{
  "num_key_value_heads": 5,
  "head_dim": 32,
  "hidden_act": "swiglu",
  "qk_norm": true,
  "tie_word_embeddings": true,
  "init_std_o": 0.00748,
  "init_std_up": 0.0395,
  "learning_rate": 0.00894,
  "beta1": 0.95,
  "warmup_steps": 0,
  "final_lr_fraction": 0.1,
  "doc_mask": true,
  "dataset": "wikipedia_en"
}
Each number is 500 + 50 x the weight over the matrix's rms, rounded and kept within 0 to 999. Layers, rows and columns count from 0. Numbers have three digits each.

# layer 3 MLP down (transposed), 448x160, rms 0.166, rows 357-370, columns 0-159
501558453470480474492507473510522464450538661518505383519434582513516501421585534461536537515527428414561534579495425572550385503493491412607495506564480461560497508509512509487476447583585486502514559433569512477564628573461373509463476505540413605517533568479554530454533488587462477549507432446494544521481439450541501523515525533527664466527515521481514564524469443488509485470448470500551481509470536567519574499517486521561519539522536529515603449413472469509503500579510495
445425478465430535533497525566511465485510543559363590507550521566519445510550595468395469589420504591535585508526479456492487400457482438481509479590637549433425577422420482517429543542556505536433455500452500475511441480513491445439615403463470432560508486430422507432546562477551500556526476509458527546501493530396475441456575550503518518558433512540559526526573430570527512459469501454574493513451490470503536499470443476542372544471544581608424505465487523538578495493490367
447427586475435456420453549317503422392546503504543505538474545502435404616548470455548411537597538514449483438459576470538415539536567567512529466591460508547460494486516524469493454478518427431491558553434492537447574435451552471460472483526532468536466489410500521501451544529415551522431418558425491583580512535541519397473542487518479515518471517517449422441516468488446443381417412442405575587463519465468576464528478515495470478584444622558499511538418578507497467516470482
479520331520478470588554533464573426553485410567422516488531550510510474532500574473508618578570613545479522442516497499518504473525551522482584529543568601500445519526414508539527468443460558494466509483482537472474504454443512528565520461486557460454548492558411399535582489548454397562499455511461506520463537519542514490478506475495596584488534434451477452474428561559538494577415536511538598468558473408541526558498468453450528510467477514653481494539547517461548578487519527
590469467465496533503478622469514473483499514493468506467531538459720526488477483583430450467503497583466469552575499520516501489518499556507538460571452411550489557515532479427569511459507582457522523478465532555467484558439479421564612408484490480475440494535562478525485506561480537555476494464491476543505506438489527469445561394549434453473465489453478546428511473440506400560515492493501477502478517483524434550430547500516505497457574549548426499525488544469457478400560509
507617515436489434550507564407556485512491503518489429454528476498580434486474527489509482484548465397585516501513513498580529493468533521452447555432519515490479488539422479507491574574531423442588465436554526449377479445497436497418512479490441535535508482540495579585446451443472484501509483526510430519588477546426439468507497443524484470592348532506481444507547489499536546433461497471558474377554482440522485499382488447518479468598579420529556436494512454411506542438482531
597431537590526511508570498596484536576566586581465555490456499515475482537481398487453574509498495478507528557475596448527575562512530513406445493468444505539501513509579499478527525416384395476593525567468542507468430564486450561456494480504536453519551578569541574457488502576400501494430525475388541461648484494547478412551498501481398485452472452501492457481472517505513485419487475487516556440459483565563501530399507581519510544504525529595476483524593480581487549514402554
568547456453462426559476545411394523509428511535556445472394493600458558483503482499515538509515503522463464400488477483508447492450428473538515532549571533481537506502484471555508490421484535536568477546421497518475572444426486475499586497426495428480461509504447495532465586464551525459603440530488490462470442468431548499483416533515545531508477419514470545600524549444567417543540568540554487602567508471510513465399553586502480490536495521542514459448512538450508514381547458
523453501520494531513498377580487534523494485477540551527508425416517513531468504512465546506479518542526438541559509474462563533478526476507452559522592483620538493447554470523572541590476529399506483617534430636500480506417456548520494451491527531467487429542473575578490496388439514434542488462518519549523479473595446505414597403513411474537562504533624471598522494572529464515538475457504535399504468570458514573513494536500495502462555587507598522431531483439496481461459529
550521569460498559620504510546472423426437474427588520409437581466482418382490558477516471536468449443452522463447583489478557508506457381519495472477527500564600501478415513463537473454446471494437447457479485418573559528580504524426442516548600521447470406538495556514500544495498494532532526505441593448536477465503458533429507545552471543561458484525565433504393545506487522456565500486502504491565505580572438504519502450534455434527470509465555583511563525482509559429533542
495467546487494446409514468531556544523466499497452393460481423481525486525362562535424504501529518494430400492513392451515524482422445514518470462503473524439555479497499423584445571533529510497605557551553512527510468504552495584494471580518513441586475490405510597545561555519547476524437521475495500508505439471512529483503623459508531588525549509473528516524469472491545542575509559512397444475400560569460501494512484562407484512506519541446568502470452484565497430510469467
497490473469482434457572415509493441546536542517602438470462428482387399408580504475537548396513498592498508548537490566616378494465518488446433501437430416581436458504461572477509408550442445441486561543523519544495552510485494607531427597523445464490515421521560499476447548517442547594536443572399555560527475504586566436505483504525539527457580489472497551516501512510531484443461598510426520486414518479446441503511455554478412510533497488441530431449467468501422537470441381
488452516476494672449465408477565527510490554574473513444487559494495564497463509493437467537501586504559570554471521504539464511497524459519543588486563443473600548451436478511524416551531518461523484455549484543455412537460505590569512451558531525483571564478556497481443515495509454470480589526507520596523529473428500484466493459520430454656591438535472506533580436548495405510491513488433415538560509560515580554517646461429332496479497532478474530502577462534557510536494496
540419520532506496444430428500478416412450551533481451579503469483448600501514457545550451385511470486467445462546501498545482561508517506577521475462502440489478493561461513520629473509540469397429414453414466418614435550611452461497519516549459454486454500598481500476499497361492492451594512582545505495510493463545499535483561476451449485541443518552528604453567555479555506534576480540521383506489504548563523511567507558461435512447440513495479471553471496437495494496545491
# layer 3 MLP gate, 448x160, rms 0.252, rows 358-371, columns 0-159
562462543508549533552577445570507480440559516429544488576553512507614551421534417590573442504501490531533526487343478491472420431510446487438524491468402412483508446537456474596549511482468541505507452483547548574407565458553502568402471498456473519468497569444478624473565510535561464534390433497503486493562587536458482481479461638633429579428493517401552449519480458543484467530504488515543419428551411464508454546450556513476474577476476397477505526419487528480548459447514501
518382540599526592385520560547513476512449590498609486481514493518457499535425577490482524482536579481510480487431537524510557475527500523490391509436549516472539488516370546526494445499544457465531540499521467467425496541412584399425574462459501534525562524393444489532485571426530510585449459497459520452473567518557454446515457492512449452521541467526436479453556529482459487534533380492563464469488439605541411510551509574493533428486507474476442499603421562538462467493429535
491544545367471501558558449577469543491510508490547515527517589508608526392584343621568414518482465470488478423483492532431536542602587518457526515557465561513526536509522508509501475542498485460574472368436479516541503523495485477474442486496514503473459517482464540457503462445518538513506572503457484525498539451508518516488481460481452534426605540542590490464495423526470487580538520627446490499517416497525454567504504533501444562539494551344460377485443445537444535630539458
505500468502538523482438571460483438438396489484509513466487502388436358475409475485397520468501461442521532521442480444495517507541484601545515442539573499469558559536426411473528504549542532485527566503448433579435495498550484489518505454537539454463404485502472475493450484510519570571446559482516480415503453522547535477484488491429460487536575471456490478396538531524495464655527507434465433492520525527431443533452564529580453540501563569539439391475468534517517446525482498
472522617510455537454437534503491552517558521526577545455501505469550543506470473479467514487453493508554480436545526608486469493552440467494589444589471461574503509499523495560503485617440502495543517502485557569433554434591576514512440520522520477471550579480528455521547528575499427547470571519518592468539581559442517526443517495461504592579519600415519503461531517503472496477491528435447433523542544505464561631563423494542508503520537532476378522578498496531567454496515506
573476489538487394440557534509535480530504452456413488469447450532515458539587440513470541528482490539514504465483411448560494502501482536448546506447430465458513511539487491557530462482382463552654512513470478520473414610526470563363388496439501523470504601490485430475494603503441529465486516451523541470540483633485551396536425418493474536423468516471430437521404494582435550483601479493486458522502505513512505510557388472473443561501559429485457591558521526585466407465393507
507485478603546471525510415493454479467541548579468428469524530541529446475592572489522528489546448434534548590547483478463470500496475432485483430582496496531538534529552550445448490500381667476465506542605606546438506475511506541496453425502539567510482574481504528478515485597514540537491563496510504486526574542563498479378479568471482462419454493521462398440531443455552556530544429472496427523505519496441492508571427464494417558553463556516505454468525434470623453570538456
415545620458493492503479496445636516400433433552526475565558508525559545519445517475459500515505444532574517496441461501486616439445541476516578442493539580511513589543531512432528558484508428518476478455519519518547518519456464544500492483592571549449463474549481350462444511492490507528413512478567365497466599458527485497445433425438418423434538523492477514453507573560549485512423452555419490524540439496564498456406536464466512495538443496481541465497583502617563596641567580
464513524484487523501472498563573555530569505517600572547530454478528434561472560507480501491443541533456516413453451424498447451557496600492526440529369429475509506463467535496447472480519491524546518566428514523466528530445542368437526501606430446632493525500545535461536444448516511459506530574577433667556472507563546529486438468456445534491516514493428508594495568582583405528561518425533523538560422558520550459512467431498508566478448502434558501518427453578489417515461491
400511528526493436444464537487585459420449472545521503497547496565470460488500451526505561462615513462466558566561506418457524510439436470463508465497550568537440529537479508431535481524420436519418468532424457517456466465481527431442510556449484495559507478411472463446553471449535460546517523563573516419529505522498496511521506517484523466468536417465487519523545461488532519430558521572491473538478534470521487532570538539550601370577463516469468449592471483514595411555395511
512548526416457519533523463446442481497521413568352575614437446636506471506549451489494448453491539430469467466500482532462433546565464532521441548600478470421470493533545458475457517527481531476567464544487482511474529485516470486501537544480439520500407459525476519541514397546476568489505547469519471456442487583536488512518500542488471478554530465619432499434508548430443454365450362453512441465591536483514540502545428434560558456506537496588549524463525580433519539444500445
482545357437482437564499563501436495440461370560486530516494461374538576555607431528419450548520561528450498481546460547542420519529485467514462441530521562466424504590557503548494412524407592452565549435500519480536555397587491534515526541518510461493518551539462468498565475458463511478449514573506560509473526510527477470449395514509543515531573615470441517534557523501533426582511531519508500442592586482453527520505475494602501517487526388517453442475406611419449477508483477
508542539604447469438478500577507506599558510504529565474477497520628403428498419451598534545501489490442349461492480464449547488431488490535483529522579496481541551458535517493495577509493451537550486515613433497437567484524475494520497575505431518451488484515517402533474494639405482463524494470469435434496409485479574469506521438479570428507451537575473359501466544553413546464421462524564507522522559431448506541548491514459469444562490435509524545432583492500485411418560481
368511508389444473533496508623496479519445561547521391532578403516600518463531593528500451487434396425425511481444526510537525508452573412493530531494500508569491492494492574419555509483564466525462438448429538518474460385542475484478476533533510548546475520439478516499529462525487440459493508449444567414428541508600510503430507477533526527544503593427493485517469568556533505543429470415504504405473543613500520462532512534565466470513603494499537502445449459486423530528386404
# layer 3 MLP up, 448x160, rms 0.251, rows 358-370, columns 0-159
519515571517628493475553465464478466531536449421461504451396481506432518480533525479500554496515531521488520407517459493451424403426487521430520523546530482500543517426382473504485473524509350519563506520543502488516454430577503533296610506490440539380506438411547521556594462453508485473475453550465500530571555491458527594446528545461536561435509489452444392355472452500616533556485578496582517524602537428515475489469494510617587488443496500470510644555532447539480503515538499
435576532460566485595453427581560464409506547587535445518459472527552517506522503478558450488532489470462468597413562434439448452494440571497422520548431513591586534568547420522494407453570383457466590544460465503516492412506496544607543454627576541600466505526556414462551475499562473530385506573475466555540399500551547498509565459424555437389586538464479558575525460528507443518483464469594461467486407480472494484574544536440478411597534534476443515550509467512538443530507495
545528455428468479548563551411404535443568524595519660498487504524521458430515484467390523538568418495431498446502459566464476545492522451461498434484562476513531510495413492581446569553467529465557544432478543562515426428504506532469549464552566509477503508562476468504570446417453496455492531546541466451519512572460508524515394467547459524438445551548524422536574543534502598539533563551467523466575510507483486425532484541353555470559574479504556508442438505549504487502458482
501583568465589448397470505463481559546532458466462485470531527469564535527388470556534467480479518476494599531462415575472470556463485580476510565449557421544477497504496535503446487489458501521458505532543523459451425568485592530561500535487427512516505529514578424463522462420488456466472471494447502469510564520555562527594481466460469508601455511558506476427573480495550512418500537523532465568446517364506499377504501484495468553545459481454573503492519483517457566531433460
505460459558483521499469487453448482530458522473565504539498501487556523457542546541546429499473454506437563532480454560541522561493562522480484497518445475472502570515537428440487486557507478452521402538541608473526544450439533591477619419505601456496468554578516471586507588503530513532542564495370532521487549510428567546479482508526537500568436547454434492478497476486445461507498427474481572552435552471563441501492585478415523638484468495539573472384460539411452563561471407
531428486545501488535512470533433480474490389454589508543409479539417415585504522469544464527597537564519389498490469397504564549508501488443483437595436521575437509592506498506468486454403579566475527543507564551496513503576397533503557443493529470438433454450418504520447524497362513407462485411438471441456542604489487418565474475501532519563436580565506484530511628564496412434512454546469488414543488487458557588516502452548454521509515411514419488495489543474460524522444406
486583427490449511442498584403463412534471470440524454622491559504501547475491418513568529507471475562539515580481469530530572510502530519436587513477442452522564477505422488519523520577586501491486411422428426477525452462484484481468600488507491550472592513494538465457409482454551458456520480535468522457494534592453501459571532392459490507537576510517539515550484521557486498483444509552445576423518482542462502489455527453536552488513501478429498543493469469572472474442501474
403580504477545550561545485436624519482462589534540487499465464483543559480651524513437475480502503492528590532497509496475466482561553464503436554529485420551486435564580441474454497477561492493535539447516461511590518369549567426509487431567505488449506496530447532443586556528487475523486494499499523543464520451559510430529557532425451556512482571389413544480477473475524597605459498453468572488511393515511533483519410521569480571527436482524531505447483516511427529506464520
495602462579497518554501510565423504406551469453596545535497489523501440463531423434454473410432519557428451482516503488468493496393529451465485551483474474534570532515468518493490459484560516445482472496548522470468593453473593437507568469501356509520532577571515468453527493521427490450492588517525659504463512428428455513550431515424469442436421577499453532464512566464508505461524531478461462428500481530536446551549566445512551530514554518482526465480562532486477518564570498
457481420433508491535475523540471421583496447606502461494486540443544502412556524505490499510507562466546529480591519487520531524533542435535460523502575490384500595512531472406505404491529498485484423467376479477452499503414477497541540519479461574557505483504525496422498468486491505597576461473501484461544525478528439530515494596491488456509511446487458578524422350534522591481457423458498518505541473409493498498542484474533550448479505504590484525503452483512505508552631524
439448483492485466458573512521479405521448578537505435552556565480460443610511573577450570495539491439412509529492453486497508502456482445457524539434525480428572436473580528394543446474463554488523512507599419587559506547540502525546473433517510508566521461505499505520592497522627551479460550568478572590481445433522551456541489433511565532524521452471536523544446509430494558567622477485488498408528596541529467646541475541583453486462476451472492475482441462504461410481544421
520520379448487527467418515458478508510517391570596464470579574487539503407571479521567566465448487653459505401496523590575447472546503516438469489507464533490536411492556473478429553561547376498530485576490422487506557485569544482516501588460518475521484610483525486620532459582438514465610547466547528497483578456531576530523514509482511516499507488479539507507524565453555421523525661522466508467539548393512499557375440357561450474515486476575530553449557510401494577480472482
497543458443521514485536506481539515518516559539461499669515456508516546483482550633459443448390419491509576558408626531541515472372552482443523462573529551445451459541536518505518476491575427526497484495486483524588425533446526524476476470538490483503503500487400556344378455499481474591560509525512487631498445485582524475453579492531509567407565336512501545566460441498526578555489454478519549503489438449515570458450476533445472399505557491492524441478497545468514542518583511